Part of a small language model's weights.
Size: width 128, 4 heads of 32 (1 for keys and values), 1.81M parameters.
Training: a variant of Adam for these matrices, 108M tokens, 6568 steps.
Each number is 128 + 32 x the weight over its row's rms, rounded and kept within 0 to 255. Layers, rows and columns count from 0. Numbers have three digits each. The size before them is the row's rms in percent of the matrix's.

# layer 3 MLP up, 512x128, rms 0.0699, rows 34-88, columns 0-127
114:105081090135125122155099049147126139171173144095147099094169139160098138163206169124136071132122118143151094132075100181166181165111087109159116075113089112118118127120121148148141156098113111143111083121118168137118185152127093095122152120135123107106145131093156113165088131115190062107145170119123145180129120156208113182097097090136104179103132053200108109159083130133181128081121
080:136113101155143093179111105196178119132170105125124107083096072155091139130123134077086088150148117130170134075105090084130156171155199143108171192149112111123165107196107144134089095111175155099141076139149102080140124178147093164129100145168111107095078111143098106173143137138161105088100056133112134198120117130146112103182148079156110142141121116158073126171074196126143137109104
094:069136145148170144133083108117157143131141073082166086158164141157147119158123149144085109137188134186131157081097156134075112135109082123114153181170142081091179122159152153053150145107139105095115098126154145156154125154131107148195131153174172079123129098118185114151194080108133083097092086090111126170121083133147063128053147122167141105122118149084105090125127164087152114187128
092:102081159152114137113125080147167110137112107124103151167127094089067187199151103144145093112140153068130101066090149152093153107152052196196104084100149128132138087126130167097083089121163119144153111105137171126188152141168156132145123154133143153124206107087106143082075079108155057079138140099120091177163116187146177123120124135124158107106103163133106109103116171122131118162138
097:077113132111145082122118119116149120114135125125100137106149098134128105211185081079193128062140139097198106085134154109119099133127136128145187061194122149131132103152132171108104129141111127095143130166108121099091149185154131133190105177083088150137082141097164116188089020111094138127170151112092122174112179141152124099138162088145150123163143137160165162131070130148105113161148
099:079113076131202149133120140167157179104218131138110080059103116133103111175117160136154108167141140152157093113166117160128124201150173137097115098213104151069178137161152116138132124123167136162137063102183100145151195140200102158148118168145136104151138082099182133096054127101150089142088111117125105113088110167127125160137117136120088149088142132124155104144162130139118114092138
098:142144128179119150117111143119158104142137155110182104127124080134080129132128190154088035169129171105167188149073062121138148119161118176154106170193120165101151103106147113134142068132091117113167130140117145170151167187062154152115148169118149133139165106169145089109149135134149120155092092088113107111151126095132160124198110082098119045101127102103087078117117143064160111082123
098:138105100154125121147137162137167113122175077082086145117106116109124118153169113123128074160127207185102147116073078145094162162150139141147119140164140083112093104111116159164097113177142117084102178163121089115150122174145182160125150103138165126120209084064028110101088121115091111197140150166145160100140148089171147155147169141163136118067120147167108115132132160067152118100111
101:128106074174126126166017072100150109171167077167156147121144150103087153070094133124133162192157117120141176125146133160059120114062128168139109144151079063152128103140161123141106164136127084125100145154110170094192140107123059148141070088134141154135093129110088090140145126149173120124156188110095132128113118073126194071135111080134107088144122151122138147116150104132116152112160
092:129107110149122083123090161128098123112132134145142163132068132136094151125125086119147144116110169178062139084115108179112095129104157142173093110148183182112141083130139178121173124144149169087137147144190124069107048118119135163154141143120128210157095143137152093065062137054075127081111191153162101177179119116119073108082126123130138163137156129146130064104126116132153114117183
089:117030117112169131101141084128155122113103144101134149104146118072132081117129131074080148131198052108162101058106132176144170126128140097147150109127165073132156076091133143129100208144137104142159128127183137047116140114139154152140117145139112144110124098064160179208137180142145124140106121145118100131169084118144093128080139126133128138151153118134150140178144182114107165204095
113:090137129198184153172088140190183144189084124138149128109104135127042164130138155093076105108175108133118123153122106147123119147119147158134117091120114183144112031107158184133120121156148100119122148098133089171059112128150145108163139108139142150105105094140056126153054130130123111141067192127142154113154136097128125105087196091124094149131110107176078116166144162109139100169167
102:107091134155113165097128083222197112115147100148157120150164120126113110110101099065104134144138112132173108060154090136094077179150100134126102068102111089125193103086096127118138152155146112072154161114168121105151148156220141133123169098094151151148147149078133097188076133111124087157124155155138104158136116156124108161151166136102117113095107081125199055139137187126124117168113
093:097129112115190141067126137192096173196127178120136115104109088168079096129114139174130088128159162129125095134149142147168120115132133166105157089205082169113127156079113120141127064170083131088119141109158121160152124166163135085188066151093162167109183118115117076155130195097110128118134107099133138136143092152182077152162097074073111116137119147168163119110062171127122097133149
115:150118117147154111139065095151151108190158158130094119055094129131096149117165110090180124182100150152137097136135110122179086181082150170146175140155108147100140131147159097131126082150151155102111111165102141098196102163149070137128125169145086124128122172120089133122171098184182121124093111100105116124162071075174056089165117115150071136153138099168118102168078168088158065104117
118:123153084137177118119071093208139117153134138130133112112095106102133169083132111131173114172105146137115129127148120194178080154117132126108150166140068115141178108132161122172128142112193170135127099123085187105134088129157100136107093152158105140062117179077143134126094104094123092174100082136139092161174130067154069110119206105116113031087163120129167144105133147129141095129067
103:106082123119198147145148088090149121153112074126126126093136168184090085142180148109120129143147178133136098133133136137122109171109090088182175149152120141115167104125123111224136144124108172146069095104128099134142075153123143161119162089167194098170145102133145115174060080095104090144138105068139112130114103125170070149151109047116090113072126122176174122162097117147173126111087
092:104095162093135104108124120142126139175141143123181164104143124093049132088178193119064124106148083057093151108101142105123155165172113126156125092137152141127104105167180109143132119097188071100117087171147168136174108155110092131127105114121189189100128157136139188179097165046169134134051137114164119188101172135113118112084110122150128151170118154090177119123098110123124159150107
078:138104157122160076176105095119152144153129113082137112106105109143100119126158092083154119157133145085173116127100132126178088181145149124123170161178080080115126157190166142140133087138197102090147118131131108098141162185133073169167113129109159137075099162080080148124134180153160103119105057149047145179087103101150109088171116063131119114178130101137113098154092164140170113110062
097:136069153143157108163166078118166144135175131118138067178163097134155089178160075168088082139100157106192156078115095133102155144180103151181125155092170165109191097158136136089183094136115142115118110129135135134107160157091126155148147159171117092098122173086079073139137069119155118098154149175129077152150093101111120145134095139098127130156147134158071116154166123030134088155135
094:055127107117145055099157084125161104134110116124059167133118134138142087141118078113120119086077063144103089137095137161133109156103176110127140140087065100095137111103148113175085142160154127119186149101227159132171112097212139165145132115176099137132144123114109133133101149100130140133138122131074109112133117101204140129128152139159083180143121071150110164135090164120163132047168
101:093158147127122133162153159170162107151178118118150082082140137189112100142134164102132102116152063148129053108109137127115119131084115133184175185148076176152129099176176080104118093169124087128122133107147121159085136158188120133178152180111158165166130071155112077147059135128116086121140150189153109137073135097169132165091113094118155151105141141120114123084106183098129073075179
116:134089112161119123144120132192189114155158090127153094077106104147099146173165162114157087149146132119141039122091093089123152196094159172148207111149118183129090123133175088179118147087112114132061106126187096139101127142151082153140124119115095144062142096160151152118060137111212107172135105096076072161107095142126142122137179115132150139124143097127160086118169156123110108131146
103:062133081131219137121126135141169148097088121172175101152127102129103146090124107137150141058141081139099122118069146150141075138087119163122189102129112174166131053114194158096137124139154138124107113130236161134093125114083125142133138109127118071102098157140112121173154141111155089136105109139150138158109114099124115100072134124079086148094159116237116127124096148112139117147073
098:099124164140113180067098103139140156124100158121147109123094076102129172156160083129134156098146068111147165075075128177196157107093079162199157157133176185119116109069110151158108082137106144083130126076135112115119119160111102178080088157100109082159181126120146124140135134148129141110081196174160104144054119146102112116179129143115139137126143050101134109173108174089147143144153
100:151088081174163130133160096119204123131133120163130091144176135168126112098125101111156150131132118124187110124177083122141152084111166147098137130100074061112098099128109148128093136119147104142170155097099107146146156159119149125105139136137146117078142090085171085119081097129145107110153158135076148198169089091182171191084102130083131112075208114134076063189142177105107090124086
104:138130137132200170152093078108108132184148153160119088095141107133139115093116126096162088147085076087096145168139136134216087115092101164105192122097105156134123092133121100152109140129154149113196192098138159146152074134136084107113137083097129133112195141133111144143119118126072101190098107085090170148092109137154077111133166063129093108111141105171107111147048159156141141094064
093:117113076088149111113158108157112081130175092153155119135138133094087115125162088042130176117171073099179084154098118146158124174159217169097132176079111142123144101148118202135152148122189176099124130078135110101099140132130154173143136086200149108127150143052084122106121066130141112103144135133087142151148143094134149069102167127129104114077156126141147144130172171171158141162156
093:159117121104091104142145129184139099139098082098174160098170158191085128125151128150062081161104152029136196113122148100145131178173117166172138063184122123074145133100159148125107097132116119170070150137196124095147150141137172133123139143108114124112132162086114113141131157068156089183128161092155089111179140116091106125197121087183114162114122122142175165150139129126165155138089
083:127140110170137148114130118094103125119087143124085163103131119140144104088140170142141114097152123099110108157120097180143127123108102174183076144145112103111204146129152134146131156146173157174184120166150149108115100134151119109170135088159153207133175092035175145127118160114177117161073154218118137100126058073141138145106175173102114114164147101142143107158047129169115083078104
113:120069103112178158114185085155118108107112150114144094167106148169110120167107145083139162178089154149134142108096084176134143134103184165144147192174094187099114115119146163142097135154148081107144112168188130065149156137105128158141076158142123099165190080129115146141126132063080066137139088177103172093179101108129083121134101163174076134129127088151142091174129127073164154109100
076:080162161109098066174122089164128177168163115148143117129084099155139156132102129143168138122071048124174117133107132112163130154164147108115173086090121156128096107142174074150090051099127148105117102078148163143080113141115104194116109132123190132102087179126147171140146184176113083166127154126087195185112115095136129124136189125130130065130195112137125186148133141123127163107110
103:080144145141127106148099078078135135166122130120125122141137123138090197140138139151172161102149118048169131152122050086124188147128082141138229079129151133123163085187138138204132174121123133063091115097117128100108111128122150151107136095080128083125184122172154135154119106148137096119074142109096088107134114119173122178134086146134073144109156140170105135128063131139194126191119
102:121068077158119080112200105166126121096118111035123136159149081089101096142173073110116086101127198156180088099097102116156145152169156159111133137195142097089187122183173083102091149167135086132180105161134153152189166136147089125148142101157128088152126130137152085146175137148142118116151055127132096124120114140131122126160118158123109155122146122128084103070103183090089129147104
109:092131137141134116113105137131166132155106166126203162129068162145075151135219139128144101082103164167123156176095104096168128155166086130094121125159081155096159102109209113158170109128115113161117071173108186147129103153172131145115120195141149072102094067118157122149109127098198119132089130171065144154175116161142137125131123118093084065162114154145161116166121172107124090105112
111:107126159170137132082116119122131126189091119132132084173090094108091130178159155081102096086110144072169111171155099106143097125117086143159133148110116163112150125178137156185160111124132134117098130107163181087100140164083120142215102122148184132119063132151126161138085151077169129063129143128074098168123130128144096066099133119173082124112116127211117142146058129149121061173095
116:119125131114127103076131131109127095133114037163112096083142123090107136129193163124127109169194045059128158165138120076084137175142075150159153094109163095146095119166179090187142165156082123121101133105183135169094125178105163147198129150111137134135100106101098150133103060128141144111129100170102137125173154116140103065121166107141121087154079088192114099134122149138143095143122
113:088128096108151080157102151088160110135139091177164091075141054141157119144154154127143090160181173142122099151149086077159136152090146155137078142142146199135121086117164079139144131127120131159172125118164142174117080177124144162181114158073153176088090179111118097135112085118177115132148095096115085147090140127153093122150165096090138099097091061140137092113065164154121053133087
104:114124127105179089162133126133129136152192122161199131211143111050136093134159116141089118130154134114128102152114086178127141114157163117139138147137119185132111072142155156179186164121097133168127135118198143072069084095082110116132118083198140148117096112132155124134154081114141068106121181150083132196161116089154146124096119134078090115198133093137083133116136148116148064137104
092:073107101174129094136072152118191124154138103090097155124152161166067168171107125137110129106152132140127102073096059140130139146135142150170115126135124151101175112139099159147099181200184095085155128130181136135155117141092101166169115106174155102098122119105123112209177125116127148155152155110086158163168087064149086140116148154110093142120198113228100081094122138127137149153128
100:094120160108153117126143124113127135163126142181070066140152118149110197167129141156082108083154140110153181164125117111080143139140167121124111103122171108085143158085088159152107091174116110147164079123201133127106163157139135142120120108147174075113107113146082114103104125008133075107129152218109155142152119138173120121066159114113121142177085096072133094140095087132197117138135
097:096092154210117120137113076170146199142133132130105074143123100101049168081086097091098100084162089165130103118140125140108123103162196099170159097165113067122114100166143133118179093095195144139125071082095156071114118103176077142150167084174186140168131088102115102123126152108120074122115163156138104106152113178172149116106098141145132121096160097145146132142146104123149139171152
107:141152121166161102098150119234147107099156133147125144169118112159101076115146180110098114164122140167166094132109130157091115133162142127143146144160042148134138065140128089113111170124176170092116112148174134135154076161100075112120181099175081166100166102109120075162084140132104110185148163105114132123114098046115119111112107116098170114134207120215145088142159106157124114134125
102:175102155207137097207118129119173145195130103108171114134111179139099141124109146098119079172106134137113129113177067145092055148132095175145130168139132162164164133117141163100092160116099138123102146187104141121171114162165151093173123133130191080159175128137146078131098055084129124175159187136149120155135106143159115107061104111117156109118173076105070110146134117084104106153146
076:098129158147147085201145126198187143180141111135112123094146127076110120120169096110136126141152123111124118129106084133112133188155147141156169149136104098102156130211159134150129057134195095099159114107120118104106135166126065168164072135114171108042141154083112102148154156127163104136101061129130112154112078088146103077180084093136109116148142105174121105125114173120157134166052
097:138092188159185119132100108122152071156126139112143164078140185126124060090097138161137122188081131126122148142142093101130160146102149101132109191117073141123148146119167128177159120143127076161130133115148179131138079197172152129132128083113154115139099098125138166149071148144155120095098124112117146166086114138144064138097204104121092103180128068126059114218116200125142139117105
089:112157078147149073153092112150109167164139138151147158131165144055148110096157126155091122165106133146148098106151134107119149154183100150143125102077113105136144076119158170175096088122090166105135086131122114108157105135138086133171130142150097042130140182051132118104065141105126095140132064143076069166194136048149120094152094139109100070174133168100146141118111133120199091112125
120:086069107140154120174144098152172137189095102160063149073144129117087098185119124117191108087102137163131057143131056140092162177126150115149184125124076118128154110094123099166079131145121100139120115176140185175151128137147145141159122159143069164122069103114136176164078071140170090147132147151107091117163099066124090140172152124131112123156175110174099127155124183107129104156102
100:097095139142158122123105093193110124134139090141108098091112110165115167090067102073215135183135132119117198133156104109124070106079145131111108108139101130163157151138134093152115062142188136133078107106097137165131095144111132147158127137043145178091145149154140123108134099126144083195109110117140175133062085141121085171135138095067125163126143097191141082087181137156132137074148
094:122138169178210107142166119173134061176144146143165105071104042142120143167110124091142163074135072149081125156135102141148080168177127160170104100124149104129088102112186112088118101119130131079148160149100155178115134183149150122154116100102129149098139115118124139078113197126126080094108119125157103179082083098117095197096099093121155131157159093148111143085080131143126109182138
088:140128197113123131174117111121128150200122124098127158079116136097101099137173163135117117142060160113134102110080080127097080115158157140122136184108160118123151087118205122114127102094158149171157155180095189215099093133142131151133089128094165116089133169152125101138135192122167076087072124116120112155111125137112102110177145127089137052185170113106108095076112157164162086150092
093:158052133179133133132114137165151100136143093183107142071152139078125079131085130068132116134096121144081123108124107123169082148148091177145041118104144141106154125158098119128151165170188158132157134193082098061167082132135147173119100117140087157125137159112097099137109143081100127167092198157177115163139121100105140158119152151148121131163190124095121071071097148080090108152091
096:106099180126173104104142123131132155162113158121139128095110142143108151106165151119149116161062129129146171181145077174181158129123122114120109083208167139139152148115147142161112121116109138165173119155221185109119127143152174190164150154129090084127103111120139150174074149173107053114043119117133146135159118122157099151151145156098055136128117131147113138178074154159108054076157
091:127102153095112115125131115178144138099199117158114131146098090122127157129110075162126126109071132142127140078074100150154168135111120114117118130103137094139168090198132106156127050118157142051134182087102132174180122142106115169128163122103091136141151220109123083115166144117080128111118122108124076141140122087117129130152175142145072140083147166142091076187133149046175072067122
112:087135140148144136131088159149182146158112127119122082136106111139077172172164110087142129069184101170137103144085063080097121118123118136113099120077120094132153055131188149173147179134140092100143148197138136137117089166136066123118127073148153242147154106111074125159135150139128128091147130166076110123147138105151112098131093138104068127147157109201163107125132142170105094180149
# layer 3 MLP down (transposed), 512x128, rms 0.0451, rows 34-87, columns 0-127
109:136064171074116090129076117157127153112175174125132206130088149098120126135159149110087135148120144132105205141150152130143100077136190115153184028163137141095208128141127160166118141109134090109190160118143126153129087049079118117118117102130141172140124097118114096150128100147150108168106115082121150144108142117125129126085113138161125070217094121102185125091144137083110107119105
117:076080129161162083148102086128197116144194097095117125091086095142068136163121119082109071131138115088156128077097087137110128134123129169166179181185132086109183117173116166097112163185152082114142115110178116137159111181126151165185142097123158111111137144114105139218170128116140119099111093162117142186126136099197122093130131151114116119120131101156110113112064157088177134137095
095:173213139118150113111134171113123098136139124097140111129103161168104140145113119146151109083015083143091121122150179104171129185121091191109165114114159167111099138130152118118114179125093151161137091150129099109154153081103034087135123084146149071091133146112108179085131118138152084129130177206152170099144082109136144080138119155155149107154114162122114196138111088146074141125111
093:104156124138156161138096137127114205084103144159143178077088110114097106138149111083124138163155130135156152163100165092151182167159130123078095159120067084111142148155168090096200168143083087162165164098111097145138139115104175091160145136142104135119137157148108119130167155079115208040080038121118103125137085091123121148076119108165174172113104144131127137097153090162130152110099
092:071175159145075167162126123164072126150082077137197149148091118134126146131111145154150126177149139090065138083175052220139172168127081063098157142139142092167127172133138142071116135164115107149169098120124108191174100137123170131082140144103088100144114070132119162090152123148110132103141110109119128105129137156097147180111187112143153116087152122126133128107089097156150103079073
097:117178157122172149079153151127147134093087180127103184159076129145082142128156121130133150171131114137165120147030128118123111058071153173126156178067165152161182180082133171079124139129123119084112090137068080122137081078157125134149134068148165137139147158108116143112119110092166058156136159139134101114168110090084170084093099163154149122135131079131137133133180129153139096144176
104:140101143148127163123123162098131055130131100110131062060138135136085128119101125120194120122190180125186124111139121151109157109183179115140085133070055128141213147157161113120149102137178029116079072160125078123130142087171125120135117152153124126173147158112128156184116086114100138163098121149048161112110165106124134124117126169134134083130092119144166142136143171116092144167160
104:120158140070146134139114154081102196110129144114090143138143089128061125131121115154094126149121090100133077095122146104179124150101097066140098178165106157097115152105193068133161165124123105125116163087166166085050114104087089082108100143172189142144167133151209102196167148113131141107120157159123181146137089123119113103126097128124119112127214133097154192122157121131162103087158
112:038169111118117167115136146140125083108088139131080161097128113105156115155159144168210093117176172170151154107106103061149130125136127124168164090185141190061128079132106148164135108134071136110116088189172156113136144156130192130087103149176146084131151107161101093080147161127108083133135142066096129164160113138131162176046116146132099166142134119124141104105101113104100103107090
096:177093114084105156154120173092122133089140118070167151075099163091166087121090213200180100096156134094143100136094149127133136113157133069194082148138122071161182183168122127132107102173133186125128099173124118096145095141124151075105151124140124131140109157119151076148181082159102183152089110112129168103065127106159125142123086144135102150119116168101158130074166120078147126113156
095:128158149116097097139162105157093126122076129113117135090136101137135138118141139114156165110072151139131125088155114076117156115125131110102103127095079109124097133098204188143144096097194127175092177132136128130119177158085172142159150080134167074182112179152177064095102172162100111128106123203090085086101162163136154108109077168126200117153148128119122194056141143167084123155109
091:104134001131128165117137170155114133147173146156175146122104145164111180129161126136114168103162173162097165136085134085154099141100144151161134099104142092131131092104147127128056091131085144124121152138145065101128129119170134114117144110145110129082180115141072166075165167137105158099130142146133187155110142113105118190161089123138131102175077187138073109136143041142080099074147
083:138168083183099107172071118144075112142120194138145148100107138104082123125150128179122148159150153119128159098073094099092202048081094158076163137126102159154102172155124091152146118133117091139122152091150128182130149212119082045075076131098135102184135108102129112097141114134131141133172121118205178160161117139131108125138078115142138111116169145137129158156108130167135152072124
096:142110129127137174097144144172190159163151132146093135089064127105090162148075123108110174145127110156129124136119121110137120109120147109122128097131208119156193116089203118058151116084133083119111106119164138130105097142083173143149150072103175153148094121158117139093163136152109124102132131096075138111196152164196096211063145145099102153119103112095067083142129131100145072185156
124:149086136116136165131105117141088138185146151080174155103114137132164085157073138135087108162182079127114110183168194156122117067089160189164110134161194152121136102105179137147145147184165086130173112108119139106138143148091115167126109069114146117142109128141177111149133127101163083105086122093040145120098119051166151111138114103130072123167112149053128117069110128174135119115151
116:122137111098134140131146120194082166144158125145138173101151109103178123111103151135150115188126185112103151089141158138127145158116124122105190114099101121137087144175142102204141113104142194131171133086071178160173115080100129089075146152109111046157151146082128127140101155167113093151104077104147102128174104107041160080118112100209147112133178147103089128115137121178120090093095
109:120096138119140126126172122129168159158091130165170143118158121127151139081048153143181150136126137091156115166132136094123132131056116119120129100162160133169110133135118101090111158138132104122137167081140123155047153120058193111053128171141153110149174065081133135132154131149075172082133173126136105127168109146107111105154072174153105059163174071101132164135157110057148150162070
100:165160139120071163094128157133145114092179157092159126171148113112100129140096112081145136152133185158185133149124133150174128061097085136113121077070112218162136157072143128097135138133118147152201120126104128151121178103182165098119087144151151100175161120133120073100093120118151066174127089098074194112151118159102127134173078086092158149089121155133102083128146155078159089122103
133:082095150171183094137100084108187138152175096082142127112068104116079135141122113087116084132143131076139143098091099135119131140115130188189181187202124095100149120161130169093115128193137080101125133141166135134147134194119131159179153119104192100115131123106094165195138120104139138092089104166114134190133120100176087108139117123099127109166128097142120104111063165073187117152106
111:126102119177093136072088085115122107139146158155169091062119137135083223100102159149163158125149133115120137121098137122129105126100106160109155187059120133192109148124138166175107179166114164141123134135075090105123105121103090085147110125111126088139145043153142174193082149139115151157171143103169223135086113074141114142160119147152099074086167146137145110105102110143113160165115
084:161118127072176127162146102119108166096116135117084101060122115130128173175125173138119131051188090139116199165075150100105166072194151139100088121125124123124124106178144091069162130125109114150149132094138140123142121156128065109111112188088185100134078121189120157154108098122166094116111118100160159089139142119137095130179141159135165149089168183150116124137103066086108166192144
089:154131164116132113166099095155141106147114100127150077099118125119159149165127122194137160075141127160093145115130156131108150133157138139138115111104189129165117146097133148132138134134144167123166115083159125056110093046166071136125141131084115171174188133155096126083074168092152149133147096114156180108181104128122121127153108092082117172233092140071069075116143083063172123078135
115:087072108126139089117092180154154101108179155101147135133100124153081170089099146097073159115096154103130183089085095075104105144100164150103188145098136194132103116094131082173101148107119084158127149177177101142160071051130125177094140140103095131106144116127131148188133092157181077141124083119096142110162139129102183094179116129149216148165145138117159118145110172155130110153129
100:110102106115058099173123151036142069162148083079176152140126126086138110135129130107162095129124127145152095054152173093094178152127121119072089134182126168086115156151089108129107121151148114138179120140117131127165137148162099111120094147153113122199200154184127104065093105096102151161133107085110195132138132109146131135136089103105148177170087116104092160132122180164186155108167
096:111073152119124105117192140077121106181119060121179142112192105140188134113121120103145124144126195078058103113155122143076148140155128117089156115103127074129117168157110100086137108086162122118138202084139101129184138136107122081168164107072133119133123127152101121118156170126144099099113162081114096090062159082149173155151148129106179095197101195144117130140129164137181106108162
108:165119121154136157137155109136113158127173133124092123081137174157142110207070195150145154159168104108099124147113110128087105074149115122107072072110083129119148170150161177113149066089137135141103154100112171170110105134094095100139172139089078079152090182208098186115114161191103181113138105151141123110104118174109136076094121099129054109170109114178108153122128163120100095126155
106:100160144106110151069148173169154155102187176166124176106101130124127130128107093131140086169083152140156170114156162115118152166103139125101072098091132105133136137139110185085079124109157130088122143139098147149159072096068145127082133158121090110147133148081099143154105162131129132096131048097162068146191124126088107111095120207110144114148187186111175118084119192195090102158130
094:171117089153130125045124114127127134158071128118111161154132186092109162123144137086130118102131117169185140175087127117187131143121136098194096087151183154091093078136123139099146171122119105106133148145169106169077103122071141095083104070111174107196204114139144110137120152149117124126177097091169143096150146139161175153194081085122127108132089115129174186119125131133105083114058
094:124126115136134178107164158097109214175159129150099129123122156128058147178115150089137103146103111125119122204089176107137082101106161109081094168097083142128138151166133075147101143084119142102161155139072136158131122101131132159140115066188152158147138139119170091176119072122087134124130080125085115118054106140124100058125155213144145103111140191112114140177084131113138118187152
078:131147111076153140104154135098129102207185096131136115104147085106085126141088116164110138152149114131150084106123141080145061183095133042118138150118157169162129145158147128075119159074057101077173114126086094111175182143204078098107128130099150129154128162192127174128121113144110157086193163111144140132158146148107138142131135140096124157056119139103143170137170085102076137171128
102:135105172123175065106137142144188091089120182159128106096120157094086103162095134149158160197136191130150140030121127179119142057102128079136184123110167128141069103163124106071179105121128126145147100084129122074107123136100147121138162120106172136119071108190119115145175129152127139121110081100157160050100148141073132168129151167147114136114112121148120182132143149154160088122085
095:159177154120111124113140178099106167069147185123183141133149133144063102145141167155128104115129182134099110140122121143178131104096123143146103152111117191157156162129117120029182124069109093215127111128176141133098107060186106119152099101154069134188118178111109114163108157094119143073097116100095141111098137150063157176124045124161107125104128141128147106103111133116168110132127
102:079077110080083087067076124121149131160125074178114108094137104113154167050136182079121117116144127165146129152092185140142147164110189137164131148125108081134125178175128122097140158140101076151141187167169156096191112136161158115115135146208158136136129101113117102103106070056127124142100062065121161128173129154128101100091086103148169153118097155142146171135138138143152123141125
097:103077076091167167148142153155117164126136179160135114158189096166136126140137141168149118148118136102099162111120195075115105132162119104095116120144112092101133113135163220134146145130131039135069080088164129105163155139149156121122108172142159127079090184161147128096102095101161115169136147122129142092103090089035145118157107138135161116061139147085152154065163073154118143080116
100:159120167124179114106126147115127130126107138106133084158130087098165157091172052072128106149138136165161073098102092165029109156124108100096107115107112098103135162147126121089080135103146127150122128154071114170167137112141169131174161098162195124147117135176088105119170109096159175100120115146074188151134182083098097119125130170074155159080120122153164169150150183151149094057143
104:161143120177150151127093057107095131126117180078142155204092098157134121088096077134080126129084071160122087150141053117134155133103194104120122146152175126159104130131097214081144130159141075118120132151161174121104106173103179170150156120151184075126124094118097137162138128083112067095140134143157099135137141123150104119077116105084089112121152122116134144153112196188145132119190
107:135131112172073120157136090121118150103124080111094121118063165117092063145160129191123062137087154112111159101205115183154114135105098110093157116114165115174126103171145156132146103078101113124100133152134126100096151075155101077142115097204147119094159086175110102186095186149150120104151115149111092129113162140095131210085147191164104140096164147125142163096109142127175150138187
096:163194109164106073136120127152072091107141148147121127122064102115174130128104125102178062094141094161113140190076110141136143070151137118081092122131108170106169165110177139133150126069112108090124160149153149145112159142160162152092080109057099135064115073102136143134103153116146169155124107181141096128074201136140136184125109136164132101134115101133178129106185155202101119125182
099:146116096112161064095114101078114133146161124192117077143153158201100110155160142132160096120126127118189171151122145153084173080087146152102152163133133138130184174174136106109113130130112088124088139132171120168165131156047182085119156109186164135137136127088123167112086107118149099108140133090129152051146137138125179112137115116162142055104057181137102104094103109114154160055130
141:085088130201154080100094078106168122145171110082093145115100114131097156134098096091101110080169083072155120075141129144121130100080142144174156131179128113128156139125056163070124126207141108110113125111145119121117135162131146181179174117152175110168132162105081124180193116116154135086140160181095126198132122146180103116128150128124157158119148112178131087083075165088140160137099
098:145123163073121144141105147119119166096137133134120148092133134118144090106083156100124157151087163119149095078135138182167118153175102124101159117168098123148137118146145139096177176123149126118159111092145157038129100109115188147106046119032103130121156150137117153184163117189145137154146119113078151075104147065059137094140115149212153117136189125117091070071104161128156140134113
099:165157122107159114110157162049091127145118152104147046114151121127140119094148178112144138095054163088146090130163154135182115135098114211160118192118144168168138119133128112141113134178106121113133161210055044087105174130120102106122120113111118101078143102122038111149160140129085118112098084154138133125083148155126107135140154166148108136145147080136146205119138112149146151113092
101:039147095052186086151100134195137096173138106149059114091159166116158139127124133148126152151075155125151111139103130121139165183127079102171175118125135093181167127150188187135113120163100156094100098086100167137148138140166208111111132128132092089131148103174149069124107052175131139112114128193135134136089102135125123140121119097136123071133146117122077160090141082139132090141147
101:113191131140126122131127063147133099069164117120143086074112133156141112128131116167153150076200147164128137113144147139129144128126160130185083127163089115193155120102127180071095089175120163146118097105102090114168144092130136102107180155114104128096097166101124134140139162144134081144146111167106057038112115160119143104192145101152136156098060143164168173068092186135164156079122
115:096059134182169080140137089120209130150194101085136143107092088096085122135125111091108091126164133091142116115098114154108153139111121199171201161207108091103141104165144137124098131160147095109127129132166136152144126179132124160175136102101161098106133134099094143207173132118165128082084104151111110182142131107205107116122116108105107111168151098162136074108067157095164110160107
092:136141109070090149129138109141092111128082076204118103129092121141111136078127153124080157133223142160164101156115121141096173129177148132195123143141138120092118080136122065083178097145114209083098139130148111189117089100075114141138103154106119159135124151144159251086140114098110140161176169098137148136114092117127112104178112081136137148073143119141136154151146076118125122143136
087:126143081089081184113139159144072169094094128108168125143124165163156160070105096153127150142079117182121139047130160156134108127105137139130142103153172150125132086188098096188157149153122171131150180063147150087085109055140143109104134152080114134143129150103171108121097127110092106154106134109082088127177072131091116127091187103197125148101125129146132137126174092212111163088133
121:116103116139166101152108125181154108123109122134138167105130089115117155153125046089144125155066142148133090124142121122097138153155203115100191116111117099092117141127153171113074130117176112115143166128078120169135125139125132132090141162125113169128119149160065221141144144155080055113135101180148077062098154154061108134133137049111167111067149152116091168203134138129165159151116
104:121093088135095117136089151136134142095146165134097128123155075157063123154203142139035106107155133108129112102163128124124154059129111149112155130195132152121122103150126130155137143153108123076097093108162207092101129076104175115097174164061131154231122111062180183146161144150103158100155090142123101108101134128150140132078145135160135086113156134189172153113159115122113134089128
093:077139133161189127108155109178105091122130109097187090116126088133114161154112159162140138117131128145118095116182097099149153119161042139158099141161151114048114160134056088130129107142068100097194145084077086097089125058132117119103163091153151138169176173112129065154117101131132126146141158121188163191144218120116140114174112109122114114152158123134113171110116082130155144107143
088:154101118082124215115131149182205107129116146140125123145145138085127159108061098127104091111131063183138205154150150089173133114110056063136129114122132122114177136169096175108157151088126075136101093100193077148135148066145080131076147157144166092168143105133147106165092161137130167120121126144168150120137127123114107079108154070142107180121099145137155115136186073109120121110140
100:124132121109129132163230096076122166131142125123168122082188100136051170083112157149139100111175121138123131102064128145126167100110115089124111146156101131125134199101143134100121181151115147146128099088151156141023149122140103161133160095137130164135073113162107095140171093096145124161104140133099073149087167139106095123089139084133140161061089115161139194103136112181151156132189
098:151099147125085121147096183143155096117089140176124120151152160121098179076140108187136140053131079130119123129126174121039144138145144072155119167169081114091142120112137117140116165106143087122115159173088118074095120127102103113109158113156104121142111211134141079135112131130087142157207104147143118107099202098124124161126132127181101228171100161073132150121108142078170100137141
091:103077074144097137125141097134098161059158105149161098153110133107116084112138140152149099165128160145184133145103124094120188136151122083083050157140142131110133094077094139129138124171147116103180173149091130139100123117074152150100178083166080149147177103150146140143159133179158132174125113141159131134077196125107135118126184009116085132176102141152129141064138104141103185106142